Each number is 500 + 50 x the weight over its row's rms, rounded and kept within 0 to 999. Layers, rows and columns count from 0. Numbers have three digits each. The size before them is the row's rms in percent of the matrix's.

# layer 4 MLP up, 1344x224, rms 0.124, rows 165-227, columns 112-223
106:508484498517584511586450431540555455530427524549438527414491540502500539467357545455530568480566522484533502596531446538493551520575479521417547495472542564470490517556500393581508493559449481490538480453441452496417375496459466549423464505451526506421537498442500537453553495574414471576541465401476539476494494441471515509623515433510
102:491443484355514509412559487521452533490541469461523536585412544483588510516519501574496422454472495437554458557598528426521546514603526475447467456449516447432493533486547420462559497445558500437472440478584500488402472439524505486483520525524511516464534468517511603485542462498540482486491515440530508434535466460494521502449486549557
103:533506407519421424503536503533500484559445524589446537460537526472388559505536452534503417505627470436601522621554493512491497570564420470490406487442537425485477482479454510427503558509520450569487527537507570497463466471490465532528566539404491509437483563499544585393552463504477517566563469517554408498562558564506603550476494455442
100:544533489431445490433450497521534531446445462513479512455546562598512530525502552461479527538455492471529516403632561510517527361468432449482523517569461496546528519534544423586517535525427380519402575414479501516483448509528543391418400485525466516535571430450553597490506395515510431538465510545492507553515517533546483448506494446462
097:525476658578466448483500489598385555517446545418555500587474411398437471523497532537526519561530625567566523531452538547463521475602447522531493548493501476488461561514469535566531544451507463413578531447573531552541469407473477525437479456499598452486467466443527518518583560466571457470485485400516445438506404480452509481522511432490
105:526525452462508489474515487522568470541601500506461522490506524480548498472509466414402483549524534563447541452495493503637500473541541587527507555525538511454479465488556595498465539534486541518583523379516437528435510474598541542559498480350426570460467575450566500593497508536609566400453521477480534482496528533464529488509541479460
095:545462585532518478450442443501505385435497533385573487553558448528447538448474494467465474503439501555606510601499561515480521546398510478350482522508460513564501501508450553504453529550417463487498490393474499510535426545509537514546540525398482397517455494506515479541436443518424561506592419493487432563477490537594509483465564440598
097:528481501469588479555546589504544510438545496434476425457481499532516441451535505618444435529503529558487512490510538485513490442560526565485547527517464397420481488522515499437617548518538585571466512528506461546440478558536489528513507396567529518502531402543451528494480518508394502551410459507560491550486523513477502484576413505571
097:453522517489479412510639527505455591503490502441609524514421568484562477490418488433414500439526578476550513473531537445438442458516499538500506391492479470519561510419445476573458496443483453491503554532523543536518542506495464603514554464480568612463500489476526461506460507492470512540569430524413489529485522524478438513472559530523
090:526524456565549471434539428537552626530506493510521518536464515416448498521527461427489555411528520461508413432475494541516518490495518587500499532530532528442480484506443518583562544536570451461563649518512450477561580480577470439458446538433492529524537509419584484448433427602560508482417403511454566444484554526506486480615517562451
110:515590460546493484462554443506452531495529454492475465516365549468473548433563479548497494511447553488408455567533420493481547461575561440461448519446429509517481535443448603515536441479494478477525435444578428532433464500526555461463506628464528503470503524471507456522498509490410547488535543488528448557529568477562526485473586434501
108:437492520512538499516570441524469491397630539518541440464401488558525475473485491466487538514548539506641495477542547518500472402345519504572524564468458554549501431517542563479482438480611482466432573490643534508510553508538517571503534468445539511476434480492417564566429545536561517425442486464457407465546616456433475428444511494510
100:594462460489511486415528504440476434492482504491406512454552482540467546515501577535464448561548575531515464428512447506538447519470517516615506485498429504477532467605457536520489485568515475467489490467491590512487427573464515676488542538612514474575479507523444553485522490442526579523623489437431464481486494518487551432487472509493
099:519585504453468533543436507485495520522549538466408450620571434453433486478477467500580498535495519505474470423502569529519423595525478486518505509430530386473507437466549439511485469520520500534376426477479445412569540536445531504570537514509512552475494388434438457516450480495445460516450487459437458479407577524566585592546485469520
099:475500488468558565573439540408533461553460451516565480547477495680448469486465521505425527524525472355635448514513488488480501555493493629484512473434464490543489559465541445504506519601477518590539597471535521558516456574519479567539450573482515534467457561502477449473483527488521577498521527537493565604544516530501568505507473538563
105:476474492525463540505501412458553561468580441532489495462517500458499512521488460402414514506586431513556416396565476564535554490480596486441456496499472523506497453445466503506467522492570528511523506454489532486500449508535562486532503468506582528462525499330609470567462501488522473562411622519489418537526488467514481430431488467560
092:491428419519600456448539527517500478481476464555427488443483497459421583604544488491432490542470552495531479475467474506511558528472479447442447516468481507519442485511475566516564451439555431464476468526495548495445511437524527582502509535509449539514559534551350551414446597564591591440444557461485471500364550477495490539473528474407
096:443509443580513534547511511488533562527462479514562526457545503502523621441522395606444575464426526488521532488487542562589502464459521457504455520476477546505483519533465621474433458465506491455517442522509559397473481529548493560555537521480470562534500508500507522524557554469493505560569639605442506650501457382504479526442619489462
109:440511486523475469508496522533500449511506565490406539481531543493506390533450466593527479580506446534488446488424561517472502498560497592434414531491455445519495562500521520579483472528386442511477446507572508508518539495488447497484454434507466505419497512475505526472444437535524478480610372580525434471508523448447481578498558472493
107:500596560559484537468497522621426460477513503554518411544427484547511415467545515519528585426503552614523445509421533503487549464567502567468480494527444456465548459522456503541552486453526534483527474503515626537502565574502503483462496508492520505498548502471491597454495609483492529570451461495514538442471482372576440428488383448475
101:527500596496494504429502434453423442545558427436513409575460408456546519461501580568449474552495535535533426613516453595485529476504552574457468452572589514455485570526455489528499516493558538514475467491538495589483455444498507573517480405528492454575593434496416480504537454511520566496537446542496523574463428553543468488557452491477
105:482525492415599456441611459478514448543432567474514395526522429446511515547567455553530480477545580489411570531596496537544509516515497463510469528528583477511543520489542452418548462463522425459461481423496530514572454499482624486529586510582452553529412508512449455581507513568392476438572461510582430440511554464584496466502507557461
098:503536516472416408504434577483500524462526487504484532481505529524461506486490511528523522482542512524525442652435449472449521545455564483423461504591468558566500474449534429547501419575413431573438433559463514407476472452499586444474525519539533550555458498484556496575449446496510479561477525498531504530491547534486559506498449534518
102:539513489483540575488449560490539450564505472511523487468453493582525575597468515524484427489398459481553533553478525456593429520475456446536532511410457541486526503511486504530593486418468405452444551463502412481521504522510505554507582507500487524591451459444527416521482494495512528414515378561479504598472473396501445578453557530525
105:569517427415551481520482526493462592444523553537501391536573536561533471440498464495469574462427385509499471481478532479634474467559480521552493582549485579428499489455432472446438560518494397524453514562456467526436500578443499486510527450469511576443442486520530442413457483541553547562386567436538497526538487538531396530459497461506
108:482528481475549522407487565504538535497493372447516557428488466626501609474539511522449514454502509588461517507522504579590590492505486547540515487508509573519493501576486542604456437442518461489390494545493511508516478572532520441490592459468380455571488530551568393517534474462502494500556447459581515524531456500526522477429520429461
100:431559484540521492434487531401458471551446543485567452541505513532484501522531562598437476432602592461528470399400547479525520454379549464542459461463506487476503472513487506442470412443538462464468455494536575526459425517443521583497527464542504546459522539505550453554553487453454582480587428471561454396580516476494595472502459443417
107:596608526520441558498550478508543520415444605385549518606488489451399514448571453540443541451500526473458412458462534443479562412485539433534522452493537457476527488582422458471495420539506490461443491559498525565485521508476505532388460562453446561428498548418597508534504510531538581565461526513554426529523466499427535545447551451408
095:502506480515543504572485468513567487421463478469489449504547550439520578551549504502582522542558547504482520497565500534502492469443544545433491559443613322533501566489512503515591413464469565548477480471440525518569383545536437467491510440626461520507546552621477580509466536425548443576501518548480502562544507457478399453620487597404
108:549543527542528445528474496443478418435472438469465469462493340500520545495488520440540566489487481517474517591462455519564465471517524596505523590511520435489418463422520415484498527463500550548410434532560493481517432538566480424439378573564498537590553493464458580446467419550425510515476443483544546461529533490478522496479477533614
095:556491554481444547513460474541513558576483458468511482562543432441546543452498479566521496537579447551642456526487427530483513432410469519456482548484488481393600414481518502517541384500491417495513520493516509574439553543536439461531405474533435502449428486573461447490462529505494452564531477525533529463386484599426485546555508547507
095:467423471432462471460386564462458481419515473518543478560459429514402485472565474498457531522453458449523500443505585549583526419439467472365505532540512511564510456531491485546519492503615508412441464443509492469479498470428600487532453510574499498544486509484519522466456476559500536567484328396543541550532489476467437465537473421514
099:450486459454585474553398504451498386472494579473594643481643501500527640615462543487494461581544482465492472552518489550485488534467518519471477562534432564501546498520459517477476464512559445487521531499502612503471471550525476543475490569540464501484501522407571528520531443434540524490496532491496534571556470517513485437597508548477
093:555472447469471551555504515447517479467505459544457432433450500478622424464421403465511403589434601498538531531568506522455438451462446551460433476521405466557408552511503515483587447481501529513454496534502459513556555429517416547553500450506482417545473528504486504526638549489440487452461502570532527466457472472473450421468438527487
087:477442459536444479559480570583545513496552530435462515479505459554477474459592502439565507471445421535519490512577461570491468445536447451468448563480501431447478502477528547457543460428539535524433566493416453468499519542513505528445543589581503551498509496426514499453580524515612440521534475422550460491455559601484643591526559403349
097:558544430440575529394484575506505533517392460506499534516555565575526551494578515547587453470484549529547480503386523572444504565440506510508571456549534525549541545426534457412529495590461433560491510564529563417480534517556468563467471546530507457555417543532574420531511574488578429508510443514499474489498558443495459412540575462497
096:510432541488452434440458459436574479488532512494543457558527475525516449547433558544447547554500426453521434486418473560452543550562467424362387503561548506482465460462540534499562519531489439570423437476418604461415559529497514576482557427442520442462545562512533484550463440377486492500440625407449497479558452521497518534572490554532
095:404514452448475524486535520601545549445448490541530497392444528532482425505546487544514510487515442505607537541555495450531493553462504558525505619441508414448522523438402493492545521462380531510490599610437418479464469510549547480508541471561539523517489446532529411532549468457528494545569561501456402506490520553485403504491426454483
095:388500527457574538489554465380550498465573422497631501487480536622506517489452561433510395362465569578435475563466501512492462503561513468461506532461461523528473483478396505471542505517511527440496572414546504430435521500521522450569442476450453529497605405557495514451529478540473595550543542526523490553576467529485432453582499536631
099:483534497469469531476539507493510618508481479526581432556464446441468545566523506554394417576530490576471547474474481423458530461494451467437498556468539536485515489485552588417583454592550487522480498484604511549470496550507449499441532485487515436535445503550530534510410544463431563544408400468468452497519492533517550509496466449469
104:425449563549540466556502520479534406415478471455576478448404528434456491509505488451513542501470500463503511447565542515472452481509549585497560398514425423525444577528477516452588475579487554474498496571412489471573510511558545472480579489399546504457476518482516548510512394443470566528518515538599441505584584517473553434435458546534
095:616428376527542515504493526577449553520435527498509576451432497546552511564528503524440464479611517386535446487555517560510551430517508433523542506463471514469587486406559517472563486539480506472425470537475559452470557490515496541532433536566492466530490543506419553468471493477452492456532537482535563531532466541464511527471498591538
100:470575522488651520593534549639577471556531530518515494459550385505488441611433535454483530503478451415533488502537513436576547497487527490526529549441479506473478479478426455598493419514563482525400478482480487518484502531526545510493561461525428468532488518465543452483567460473467594543576531429484481432439578425482520455466571513415
107:547573503447520418589526493417550505467425489490532480396480478525554489531534400445470524497524457520509484457492425477504526448508449480523548435514568515595408577494544475482520468493536494465396552488536446505583482484460527529500583456597576469455452524564506514569510503497468467525430466539545604463553542485423504474494508464506
087:606486587524441516569504401549482547506567479546418589577517453527567422537449455457465534513617459464489498490518434561463535391587480534509551608527464506491503510507532526490512527418474500530591524452615520429507544484481440439516458551467590492421421497457432524411505462544531423494451483439529507456537405456509518589512500587533
113:440526583526544448495486443515480362489425480507533557491470446547600529545549595377529538538461512502483486498492514471457489489495428495502434493524414494479467620417508537480437555443555500581444537455466488463566505437439629511567543526457539534486576521557422477465430346475476560532490570462456547518515384538504500472602563517395
098:552393555534535540527470405576477582538498491563503469524460573624554527526473414559482519552560538509515413550515366508512504495504463552533446437474500453447596533517578522467575468443511516537490546443388520498538571458524465507471480525633566465477528494476493497637553543462487502585471461504463408476475432510450477529532467534478
099:543522518483453419502493475450559564562555591518461431472506444535519639378447438476423505449586513497514552591398499556467498534454435514435508539434515534438491496504530540525478451483502427398444494584496522486501498530533519465462530580520454543474543579531519601601553445463512467415455425438519492431580433482454489499494535538566
092:534424544527452498510494530408498558535461508548420497485401425497499541408557482510479473498476424528518519494505469488575525459460469517372530501482520390546493505464559531396560531622459474479515503499513528527498540464458531422578470430556469479456567487477511503437551507586547390579456471485537506522453439511566528480463558470456
101:516400513591521481658526516416538438500509499515407505529453493593518520481459431512471468552453487495516435463474549436455516455495549489504503517516546559464450492479452474493482547593520435531474490536502425418577514415506588420568418444573565508567464483583597415432495494520459557518482445488480441409513528453434484496411507488465
091:452549519507438435545518493546493541462558410597502531479444473432606539549517443466565598498465414559506512539532509620515371513518513548497478550480470494474499441499482462525520412574495440516552632461523484460477505433487419431520510554460648509498481562453479537555420505549548532442523444445501555537439512448501511522388511574397
099:555471620486543392608580466540421543488609481481423492548397466528524412554489547550406441420402494566407477513489507485406439411401479535501503534490477509424501516437482549506522418521535414507504498487535521555514504413560469597574532532505470514438564484408513473405437449463497558546619473527503607518520453483428531510563527554531
095:536481504484550474458493563517465515527453389459548604550494488467526494617505373477376506554431493488489477468562500457530490393454471496530415527509451469458465487515561551496489534444485517569497586531536514563572449535508548530458571503429462430467454500498473523501510498563556559509553516413533454426420500508504533485539353355514
102:547574476421581489480503425476528446565458465432478452559542541455481586556433451511506473481565551502529450493516518566521512469538508554470480482530481410370589514524431511481574492556460389462518521439465496408432544521509468560496465488491533494540409522460550545533369536465550559505512525479512559521449541482473445494517505440515
100:583566501478528524568530521437508491535519604514460615582515446478467633491441572482490492510505463545500493521473531488494415440450553557441533481505586550406636431484477495445565450460476501575557468470530456486401609471496480590465542482512484519460487429524593534561556536550466465513507507537524517529548499500473538517444560532463
097:584637435494454563438495519510545502508425449463468459490541510529420553492474521414479491458498374505484533547539509463564511531466568485556534588533443509487446486503657499505384484469495521545552542500568487467516423500578456498441447385476499506502469524503524458531517492548469439505523475506583410511412538460405553484461606474524
104:479469464555493423570464546527504502424510511446583497502416481480466461465574477611460476470591467505510502483492532427577441413476525525472472443535445490407513578500495456378475500559504555407467457558404452570517514483511418456475464489473523576595473518341530419475555484476427533519396473448522437498507520513529498526466512455414
102:555527505445548514531441555438608506440462428446485552484544440436417443541435467508524552444484544546518529481402478589441542498537508517501477503521423472484461525514582504550472470580465466470424498400468501435556517431484525515553442477438432490528492510559438548510461419485508504568534526462540502579510599553498472485490468497437
099:528578436501457556580510537473425526470499454481672473484580536511484538573405395567490479440566570576543549427446589446401488400555535502449471552575492485383463508521492529493492496500420512479442474469517591523537458407486555529452538545461473473498522530444463501466478550453465623495463528525603513377485506572549468535477456526555
102:470455508445362521491548449578566474536601486425574508528437585573570386529506549542505465499588553521534517481537492494429494549525528495546524551519472473482335525479503482500493517385507445581617479522473528550522534470557591552510573540441547482498487501479468489505445488534476455592496442510479457376532539483511544508508503504511
103:481531505401510493494530447506575532520526591442461469519529487533525457496468431461479468481573473490498464479472593399554447466489488530520491477468478505563420506547573465555453511530418461504560489455538506587491606470493515515517550511480520451514512506530556580522369452505563580498521549529486528469482497577538563602379509444489
098:526440514539427519538476529487449392551454520470554461525535574573540475496572421489564464504543503493500418466435531521474379480424509472520495601384556507577501522563559514489478419601577611556549578430497560465497452495489539442462494474523482450552522486504585453479457470514505560562524503643400456582451522499460508467411617584408
092:455512509503476452534588441504504567464522455448446514480526516400500503591475447498632538528536566452479443382494568604543539625530477528419445503438495454546426584513456457478565505417556492475530458452470480485485417458504515591512503515499598508451429506548484461490523490542461488473612422535477491524591399547444558541514510438501
# layer 4 MLP down (transposed), 1344x224, rms 0.0456, rows 165-226, columns 112-223
101:448503500501474461509503441549496552467455484458485516612471528472492468456401406560533464496453487450523358524502505540498487579491517493537372545508455533473421599519514581477481577610442527535502515520476464544484535493527448532552501535537529565595495459579484488381443469549522505542514471492519536413415563462561575466415489542452
105:411501485399541522419530479561512534458534396471455538408577458446437456486450552495460465537526504403426517531483532528450411561474508510548516505471416549532473430593511425500505396573452546532513467593466470443484350473569516545506455450489436495459549544487429516567502528460527601424451507514466436466494407569451529480490544436464
101:478476428518494462488464505519578603562522508542442443474562586477560467427445518499561557502524486481572547585542580406574548493479489473484413495490520436502517586439504464467523542533484465500531499529450497509521627532437486480391469529518445519553519498489474534536463480469558481489526415504432535523544459554478501448443489529519
101:397518496478487500428522423466473517486551443533535511451507494522592608387407420420425478541492532546488565456512531499485427413508589442469517528506541482530538562559481444517502570433506435546430525468379527532464458487490551504523433563451588452495568404459431485433533509436455523569507468504463418503530560523574631470521542490596
097:536472490520496540490540402484489511475460451558424494500469482541499547510494605544496509548476491539459552542505517467560521547426486461565445529536492527547462495520532396466416492572512523506561516483457442495545421455469480514530505520432424418479533438546536541514487562457511534549501555462558411562481483564489512461570488631495
097:575485484565537547478500435485558503501402428490438471428530513439440547465530445534510445516452366481477510433548555454478540469549541498552495490441512451574507615519494472544466494441424487479541467454588495535421476455526484493399551446550540548462483548525536348460461524474501493496374440523427481408495472506495520423556550416456
097:490521527457409459468399583565563539491516534460521550521564501605415604425591521509491422521513435424480504473505525655572488462458463518620553475517541484549502499550547610550499559506573574466538582507643485524511500465478482504492427457463396506566483610440502463473519490529493452552465586557569543560497579511554577526534415531462
099:448466528535520505570405471542559555519487579435540503426480510415473397405511563537528463464509561401448518502496409474505488440475451466476498461518562472477447511469476601507537410526408471620516475338502498518578536451573479421456555553576490509538460488460572518511569478510470450431442461583417447555499538484519444497502551515562
101:483563514527501455508492489543469391511548458565475455525502512422451541457496482477368424564489512483471476490524554355401445475507545530415591527525464482489482518483506474559479462425575519482486558394432453544487432620526505472471481593556453462455450515504542482406501521497410549455559576528511436407507531586513536492546442505523
087:508491445438509433541522617398542454426595556484520435461523376504535449544538501518425468534487447452490481508542390448465499522490485476465580520512455435393470485382530436503483491610392487526431450473502512544455541476448511519554629470460518528427480495510495521445529562524504472507454483526540464523487478434423470568510431453548
106:433438412473537628536556548628506408555602536485413601571489411424404475513499541409533542511476572552443571511500449472555488422459472551481438491512491489523511499558525526528435543420556501429541605474478614483519591381509511481517429543527438481524473523506473415428563426494523535525478486464494490513448485460477570471414405456547
097:479415447403468504509515454506410501485517528440520531479546598489591551495528502496565460507469458629502525521587551453528483495523609459570468404452536494403480483510489537469559503440522580538449543527520539488534531529398529444495550516513510536548590489533439442481505525463493560493435439516618484459435463489432459387533389489507
098:419425525457482369516475495472468444498504423558531596525478498523515546431410540489547537540398470500598504505482482511423478534464432508501497603491461494542552517494550549523588498381406587506518509540432445586492484464507493560545552512510526429522495527554553407451479473533491544509465524502538469501384521521508527495524532484595
098:561470523533496472501529465409574454685411489485593535430446557530551579589455500420456531418443521540517493461541473472553443449467474549469468457499488453555574484427551581457532497479451476549571492571508478499546413465579485533543545476396471400513505581512514521528455520493479464530430545535537588499504506486558431485483522483526
099:529424519536513521504509565420464560443418454475517534460475520484482565486442468466533543588475548613476458552606519470407439530613470513461551576524508475528492481538501522547465545424447476526587447450524517506546446517497530522546430520441485384504564527459490548508575557546495493450519527475541464340560490490446515501514535496605
102:558432526528534528455534419529376441511518517566537516571478535443558459549501482559529555598530494444516471528555605499634563543528506437510402512553510616517551504528434487505468546462493439407387521497527506540459445444458533520494540608470525561615491506500609511555473550463483457519467584451604464437500512473481487501455427544475
094:445502516498424583553593445531460522508516541467520546512469575421558534506441555529498519481434482443470497523413473524535421532533544446510377441466546541480504549558510504539351506423503443382505503438568542540526427477432405518483518503480596533412533541483600525460505526487496419600477516579521486461558482498594485412533503491507
095:516564475444498513505474484543461459424520515571524525530522486493546473507392489490566562520402484471456544518421498431427556532507505471492492478512572461505424499489478528482473409468533418446491545510494544532426508473492418502501480564452399582418519622449511574524476538530575537635432420479509510476515545553487514556514526599489
099:513499505597477475573511536623398484470491427535535428533498488531547481453508428505396505421484429429506529470457549582495544549481503504651433504454555499580436512574481412504411557469447488496557483517489509484455493476531571569516472447511462389469500406450595426501423478481527443432509454470471463473493571482458496549524515442501
103:484573430422518464526505482521431498521419425465408452427439482533533552504513426506525522409525502507477496545451565436443478454577500417366561450524490579540477537431536538460404486428513516499451440488580458592561525540518497528518351485540430568514522500535536537488461609457508508487521523513404446607462547490467633442450546423446
099:507463489449461508477451478529514503427460505531437566492558560469462493407480465482518518483417468487485502503589508502495473528552420558426614499556558433531523383436483444426527526458516477454447509531471437590595541518581516530532458580464531497461462555482604542522516521566532472469364494492506561460466535487529487418520536485426
106:454602538478461605511486516603482478588567465470481588421418523629495572594533538575555440418460514532557531512484353498547400532420513443545448489501483519591437559500537555483502505536532432504477516512547407485513515545550460517485533472448496446457463486499553480469533507459596481521503465551495619521518497547534516504403518504590
102:490446437456540654558555425489508520527529493411460544517481407574513456504532511536431582520431480520523472512434498546517459510428544525520508553364463473481466545409537570554463446402486378543527506540474487492526536536492503564477569584602587529514568505560491440509548547662551512479527503599486502517516515390471500497505449436529
096:478461482497535517519485481537508487494387492581513471490532555482542406404482607479429485601439464599481572461495556544473479485472560457459537518526434574575474528457452536408465534422383520532361541535509553528476482547570442400464542570481517610425422474581539526423532543455413432523536515566545411538480661522550559587417495544479
098:549457523554614464485456524496448511498532495529485475585464513497432434531522499475422464476562526459528576493503519563618509531512494609505531541441463521573435473519483558489534554571440493482576459383450596433514542527515535602465462481499447513525456465535442435538508425458500531545457514474415535441532481547525501380520484501512
100:377483556592506488572505538483452486489487544593542463455476516520538484475429530492572482596486572513513526465617520494483502426505564420421488506512403500476454523549428496620527479523538548544462498499484443539557421475483450474549628444535470517433502533612488451574490578507493508473486504506507507469532510416474512429464499445557
102:553525649531512429435455446522447407498506464496554536480504544449528531490530542512508456475475543422499579466605545472547486566511439386496471598515459433564558512564495506455443484526599533526441452520451563572437477551521445508438426434517578448501501518536443424453483559495546421455536447475454431457443405500504538400561518519485
101:441483408462445582515578516513511381431504469514558589467549538522456455480485533503516554556433542406525511445435560499571424489525514556490465604455524469549517517494467539463541467443515442603474480569506495530438348465556560522530589505466530595497502453478551448534570578529537475404468383565538472398579489487546525480523494454557
097:500450506397487509382505531503493446518461556450522469478588499516565423468516521518480501521521556455484397580472645572608514459546501519450469465459503578480469500532531476582489458511427520512516432575550406606442529459469551565567483542490592482472522519549412540521558467466532607465590543491504437475560568498483511489532508598474
113:508482520457429474402512565520507461521521556496520498456585515432541515655492529488550542526475572495486460556504433459555498418512503542441437511548595523448503462532406416580507491438505471518482467527562488444470499482542562436482587555555484419569532516527518560508582534450478508495490537560410536500507481479436484516456461571521
097:441505486478465543413501571533531469448491462428499552494518415515589556406474493583475504549542673462509552473556568506533409547471522461442541529520472495473493460486518413601561504461417512489449475517571415551458493527524513472416417496463398480477544501414553476499583581491476608544426508473560480485496437489436519426506503486526
096:521491505549471505590531502518520504565560540554630477582515564497439503554547504511547423528437488527422556578549468405521455605526583483527424549532526479453530519537571469519473504490444413479517483427479545409519525563586516477452536459509542450457479541618513426493540525441506486472495624460490408459521431522440549444466360534592
100:546485480468468439520496465532543510456526417417474426502488537487572500586436539461498693505452491520483536516398486511500528514488505438456603522528425500504541530387481431464487446488479420473496464527527570521464409505395429598552567568512558424437484499581458455495455547562569533500503480520376539538489491576454485528504536558492
100:399499506451469422551453544517420546511485492468497522509580500463527495510432446522524458521533475498584430468492527426509485446502511567585473420518532461590500496486424550600536542522453424479481474478532554442527501518469605464455389558506520588504470502495455537543554572501543516502549465521384556476395479501416483540612465512440
093:550568465457525581462587495410441521508445596451524535550503577416563500477525530518519392506478543482471496539487488476520584464523528479507456427582456508510524431568434507497359593479527521485551486532517526517488478500464485604394492378461550496540572382374550492542474499478416445524488530519497528491463445512465481438497522548512
100:524580619603425473490568516543499503499515510519571477443541408473558548553473453536424514460563449507511539486550503484533471363477440443488499378429561507445553576499521476482475517480460471454472516498486526485536538529454445458503491456531483495503482451514504464488468568440493465515493431564543455545604534520594566511519375464507
090:520529500496545529503476500462487464540521482511466570509547427463507520450549530544576428492553553513425514521410521547561438506454449525505609433456507506545437526457510519481519592368543500566528619389558372418575526554515501411493503492564508446483403406564490456438519535549499469597610571501502456527475530488483477528505436404499
096:569506530522569477468513518508585544495490520493500486465480430595548442424414544412436589421526496378511486598474412532512537546572491534524447471550464499464482510441465509490469403519570454506473514563569551362563596435405441505461408504503595521493565490494440557538489497454544516528422449500443452399476566460541481603465505528545
097:475477474413512468503495563506560536534554533503484446533486459527437536462505521511453561575472449517607541615490528561503428527523509484477547461473535537608536524496505464551483506461496514433541577432520479473459509517538462535510471468561420476474517531512520532511491508530454448436468552482521478512578579372537569520527391441499
102:410543464486406473627462508588510390452542521564587504533484575486519473423564490499544453463468582420430530545509582424543558543432502451560504531578527591531460489522528444584527580430549508464551565438510476556490479511501567504489556483590531519474508413463486522440484466507563516507541522419519484549497561562506444512510454468566
099:415459512444539510448569538547462459458481542493576490458466410472375484518539486492488478470552490536515569556478487476500462425522563402498530516516536546511438522403490488436629536442424447484513471465442539508504388488461510470541591544600419552503417572449487542536492482474448525559385545440521565429594555606561470514468497498547
093:523561537398437493493466581417514505494483546573560590500404408402512511446405506550506535596517513535515557511622524572483472517543413467502587559589571529485489549486407407516481461441440409548553439551532539493470456456492544500503487475577583542465467516594518483572565435436556459482603514420504530436599517527531472431499493515385
099:598544521505560555523573578596464488491518436446424496538577474405534543412415519534645505562544520627483493456505528556495509514508520517505570456472545446515547559488562453579473571483495559541507570507487470531499524610477563517519515481573438477481461593575444575537564504486528427539404484538594503532551552490470562540425555493430
100:562490456510530532477401512421512530563416461459527530512500401478483509524511539508435543471425459580538536519478429518469444594536462472577457575462373501488521439464445517573487528478520471518574456486444434535466581484519501480586531515439489591423435484497476529516492552478446472426518495503476489518547469371474569479460468435612
095:447525540476531451442459480464542524600559489501423539487592469503517499559546590469505490517513550470517471489444497534451420496534479378436526434489601446433448438533505490396524618466561475610403479509494491557477531508412565526500484424455465465445511451419476485554537505548453532524548501433499514507461549501499498598527568504342
099:491584510467576542496499491471481593408444525406430534493431527545516548505554593547516464514450515529537546418540376499508527478445504471420558523557560530458478567443476549525576530456448532574494371547492455544447429488452600439575482560500499637460594439441563516542499456487455558528539421513554424516568557482425513455489450512528
098:505628541513442591567500549500567481446488492469540433495453493588522486502470503464566501514487464429589541480443496475491510490521446448459432528464546506479458525455511523506482556442434540487412495460486480468532556610501586502476554537532536524472456484500469457529487596378460533538534484533473548437419492510540555507511442552404
102:420526497593510572564510454547473451420497510502544587424462603539520511608539536494508468556522476488414489473503497425558428491453434506431503374444478514419556572587494516608468509441422595539534486552434450524464466456503483543499458478615480517489477474534425486505437568490423443519499484527523515501471522459482522505496453428431
099:551550476549574474525545547493478493427502477543489469548446523499533483495589492544501528478475523612446452535518448433370400517556564486503554537523442469522429531547515491441485506407533477557467550453467423544483481465544565517448575445424506516495521545511408515528544520416511444488472478461501473521500515464422438472481445472592
103:528536500457478506584451447437512529497537498517485446487449617494554535596608484507467432528488524503552454525610433406466479475586595548567501433477459519512482495495555499516512513562486525458470475510562567497526489500534533517536547495496602564556430486525500463601557486461501486469470542533448534419540558473627518524589530546524
101:446554450524564496434483577485500449531532526507504519475566497459385471406510473500573493411558575511482491577550456456574532451553493406505369538502539473560511441555430453562489519356382575496523518449471486543518541497517557514529591512542449524567477463547525567504467435439521482534527529508467441507574392574491489501552453433528
101:466568478462483579510473624518461505527384544483547482584448539454494527507408504578549495447491510481559488526549547554570634568455505486465553415468559579494438517562565485601439415487520437481477413431583534450507514492500458514588520546431520476523487497565565483461456486546541445531506555521446460506475478416539517400523484503377
095:482507491459502460471418492488425525490416445488402545513511573551507451498366453541464502489548465498566517519525440593550521569460508504537430465471466487416513546493544477462385435556443498518610466497441421426509436479499452474570480468589445586562566464510558436452483515560511563454528548480521519491530489477519517542531433585520
100:545500520542522492528516556493499522517533528462528474438460578518471526514488505544433515452568541535455533476518474465497485599524515445507480545398503472477504464497581567536458434502496500447529531514495454566501493577617402399507462390406474574483527560512487558470572544539475376510499502441501638474555440375483489493486563575505
100:529487500533556493473437505407474538430516373441595489523421562506459495510489473500484538495531519504586488509467459447533498538561437424575492539526466492546501449457553577487540539571547526475480442514505581429502355490467418460490518444452446532485470596467496484449482411513520491562471521460614493514481480552492490512471491548499
098:400554488485491509398530522431531518534507498422457462488448494524575574521523459515459540513479529614502548581458524455535496458564580575488551491493534460462472533421542475542542562523512578397533444507457505520537618414504552485515594507542461587514504476489489532511550417427556448561459516501545472471455556526520542473421492524531
102:500515497540450492474541504485504567553538521452517519483573477513509432516438530465535440408418468500468539510479609421512415508535397527555488434492475409453483617549479500455398551490405516544412482576505483408482462471562472477492604560443519546528537527505578579532576475420548445450513470526497552412546456500541543544493527549628
099:516495582406564478521499500502490436481539477518524429552556515567486575505424386422476457537573487567433479551532525450399568507451591382545491462521496524555452543540477510449522537518568505399384551468422421474466384489446524430525477459437490427468569507487475490483492537442527447493414468525431518497410590467601508507513479511487
099:407495449572530547579433573553455485481469508501468478540482521509461428508472405529349457482498513471502393431494535487572530541499516498542563399530448410545434516403519429433537566513536534543551578522503451421453537532527564494487496506577469521519476540457561545500625418528569473560498472456434478484483467522539524493504462470445
098:509546377397480451573401522449515441475413563472519491450486515601482415486505492569518440490493494617461529517583505484496426523506527431483593566494512521489524510515427503530407466515458486511534504379473533462482529400461468517537548560568498442514497491515519414532507435573471497579484551494579444441444541480485371493457473483490
098:487459501430551572444436520492493563411415547516492495551541572535492531491525528576535571480570521534393465481502494488538540437386547493457454502541536544441506545518490487533513556467539506502499440541526553526528534501526512462563487504448552421540395439482531502423517602537510503585538476585514552477414471485539572521488473425452
100:493447577428451546558497466479523547557479578452591509430401542440515459485494452482505483462583511467667501542553647510399517422548564511434434508474513564480496481433497431531522522517502525518558547470504494477481595494528445540446377534533500561566504489495476456454501566438440491458441486544555453516523487463596521450554477552543